From a checkpoint of a small transformer trained on Wikipedia.
Size: 16 layers, vocabulary 1020, 7.48M parameters.
Architecture: RMSNorm before each block, no biases in attention or MLP, untied embeddings.
Each number is 200 + 30 x the weight over its row's rms, rounded and kept within 0 to 999. Layers, rows and columns count from 0. The size before them is the row's rms in percent of the matrix's.

# down: layer 12 MLP down (transposed), 512x192, rms 0.139, rows 236-245, columns 96-143
# gate: layer 12 MLP gate, 512x192, rms 0.15, rows 237-245, columns 96-143
# up: layer 12 MLP up, 512x192, rms 0.158, rows 237-245, columns 96-143
down236,098,172,200,231,183,206,181,248,231,242,173,180,194,189,214,206,218,188,202,185,229,139,221,203,254,156,213,242,238,163,248,191,172,209,181,131,212,208,197,240,227,233,236,268,234,230,230,160,151
gate237,102,207,195,196,198,177,205,227,230,183,188,184,232,214,196,189,170,150,133,164,229,168,204,190,199,192,207,187,199,212,156,224,220,205,157,174,201,212,148,212,219,153,193,176,157,237,172,189,149
up237,100,242,173,212,214,241,233,202,152,196,162,171,142,207,194,219,225,176,221,298,183,202,192,218,171,236,175,260,163,192,267,221,196,217,242,199,191,247,231,200,226,166,200,234,239,226,180,153,181
down237,097,163,224,218,185,251,203,227,218,246,171,188,178,250,209,225,266,194,173,202,208,227,202,206,207,217,178,212,222,221,229,264,178,190,142,187,208,163,211,154,219,192,157,179,169,183,184,146,191
gate238,082,168,219,212,190,216,187,246,180,218,158,182,248,180,164,187,232,189,209,154,179,175,179,204,213,175,189,174,214,187,185,259,232,208,217,190,235,217,203,194,225,202,233,202,202,237,178,209,221
up238,083,209,220,275,238,190,160,206,266,131,255,228,258,263,207,260,202,203,193,204,241,168,149,215,223,232,201,164,178,195,191,198,198,218,219,253,248,198,230,221,237,192,245,244,160,199,209,264,229
down238,086,162,296,156,186,230,157,149,184,222,188,184,163,166,246,206,219,220,197,232,199,227,162,186,189,280,143,230,205,174,210,155,213,163,213,229,235,203,224,241,176,194,233,178,245,187,192,207,157
gate239,101,168,193,223,184,200,205,200,163,195,229,245,150,229,209,218,212,220,136,210,173,252,204,191,191,230,205,195,161,190,204,254,198,191,202,165,131,225,208,200,262,195,205,174,165,222,201,189,243
up239,100,239,189,151,246,194,179,199,193,184,164,117,199,192,213,210,196,206,129,183,224,235,202,214,243,181,191,233,231,179,157,165,207,193,185,220,216,167,207,205,164,217,168,168,218,176,180,189,189
down239,109,156,157,150,223,193,210,176,176,177,206,191,178,208,182,185,199,193,210,166,226,182,209,181,215,230,160,267,182,249,161,178,190,178,143,229,214,206,183,199,158,244,198,175,206,220,224,244,195
gate240,086,194,195,205,211,168,195,206,176,215,237,164,196,214,211,161,230,148,209,164,204,238,210,194,198,183,202,207,251,218,201,181,211,223,170,225,197,173,221,264,205,148,172,179,228,217,176,185,199
up240,088,198,210,158,190,201,244,170,216,225,181,209,165,180,240,221,249,214,300,246,185,208,181,192,182,169,187,184,197,207,253,221,250,225,216,215,212,202,175,255,177,186,169,191,201,182,247,219,202
down240,090,238,191,177,137,222,199,245,139,224,184,216,196,211,230,245,205,231,169,212,245,191,187,193,183,203,218,190,165,182,222,224,209,195,248,175,180,159,199,142,152,186,190,182,187,188,195,208,188
gate241,082,195,235,235,215,237,220,208,242,230,217,233,168,238,171,197,161,240,180,179,187,207,170,258,183,228,229,159,185,165,262,186,237,224,241,229,218,210,218,220,191,195,143,190,267,200,163,209,179
up241,085,253,243,192,177,172,184,212,149,176,217,178,176,196,230,198,168,184,168,185,242,174,256,196,172,226,212,168,246,188,204,191,256,176,222,199,215,188,252,182,198,189,222,253,207,230,233,206,251
down241,087,187,142,172,202,187,236,192,167,182,206,162,223,227,169,182,188,186,216,224,173,204,177,192,186,181,178,265,202,211,162,189,203,166,214,225,160,204,204,230,191,206,191,246,161,143,227,169,175
gate242,090,214,241,176,207,234,194,212,181,179,167,179,198,168,228,247,197,174,222,157,215,238,188,143,255,175,232,199,210,175,178,163,198,214,171,139,167,209,212,183,240,215,145,223,181,202,238,179,175
up242,094,179,191,242,224,185,187,148,192,184,129,205,186,224,195,223,191,219,252,243,170,196,160,159,252,210,192,194,142,227,185,212,231,163,215,191,133,199,148,196,289,175,194,191,188,204,151,156,188
down242,090,200,197,177,198,226,175,252,178,191,224,177,211,205,221,189,174,182,259,247,208,228,239,209,227,239,211,257,200,207,144,180,209,181,165,187,221,207,197,186,257,184,192,213,266,208,192,242,233
gate243,039,172,185,242,224,213,187,183,220,208,231,183,232,230,163,164,193,249,255,193,188,200,205,197,155,209,196,200,210,224,215,213,161,194,201,181,238,164,192,189,226,191,187,184,143,217,191,192,245
up243,038,203,157,227,209,228,212,228,183,199,244,210,237,165,175,199,235,170,138,192,221,215,200,223,194,181,181,191,229,168,189,188,177,197,220,225,221,213,200,199,215,196,262,246,173,263,213,204,206
down243,035,168,208,127,223,245,191,166,218,168,250,172,216,203,179,203,122,204,186,192,169,195,133,172,172,174,203,232,135,205,184,212,212,211,159,228,190,154,185,183,196,216,215,203,154,211,244,174,221
gate244,098,231,133,204,154,201,207,194,178,172,193,185,174,190,207,187,194,211,222,237,183,220,217,235,213,215,246,179,164,206,156,258,172,230,197,168,220,210,219,214,225,243,233,164,179,162,146,218,213
up244,101,206,207,210,201,193,170,232,242,221,225,195,218,254,228,186,178,209,188,152,201,188,194,193,174,212,204,235,227,240,198,212,184,197,226,185,198,210,159,191,216,121,175,189,205,192,184,217,230
down244,100,132,206,164,218,199,191,191,168,224,185,173,108,199,187,232,198,227,184,145,134,198,179,185,158,161,194,178,149,200,218,211,220,198,181,197,212,185,142,216,190,239,221,254,235,225,219,237,197
gate245,049,230,230,199,188,124,155,175,204,152,208,229,255,222,247,183,169,234,165,133,222,221,217,209,220,231,192,172,199,193,193,234,202,209,209,105,216,208,178,209,150,198,249,232,198,224,248,229,168
up245,050,176,195,167,217,190,222,216,216,162,202,219,201,176,196,187,213,202,224,254,232,205,207,180,205,193,162,208,248,257,184,232,194,194,217,198,203,177,232,251,185,242,224,225,221,186,140,221,190
down245,049,173,155,167,286,234,196,216,236,218,184,241,174,183,163,238,188,213,218,227,193,170,206,195,154,180,179,255,143,184,208,180,216,162,181,245,206,194,170,245,210,264,146,246,219,151,128,223,258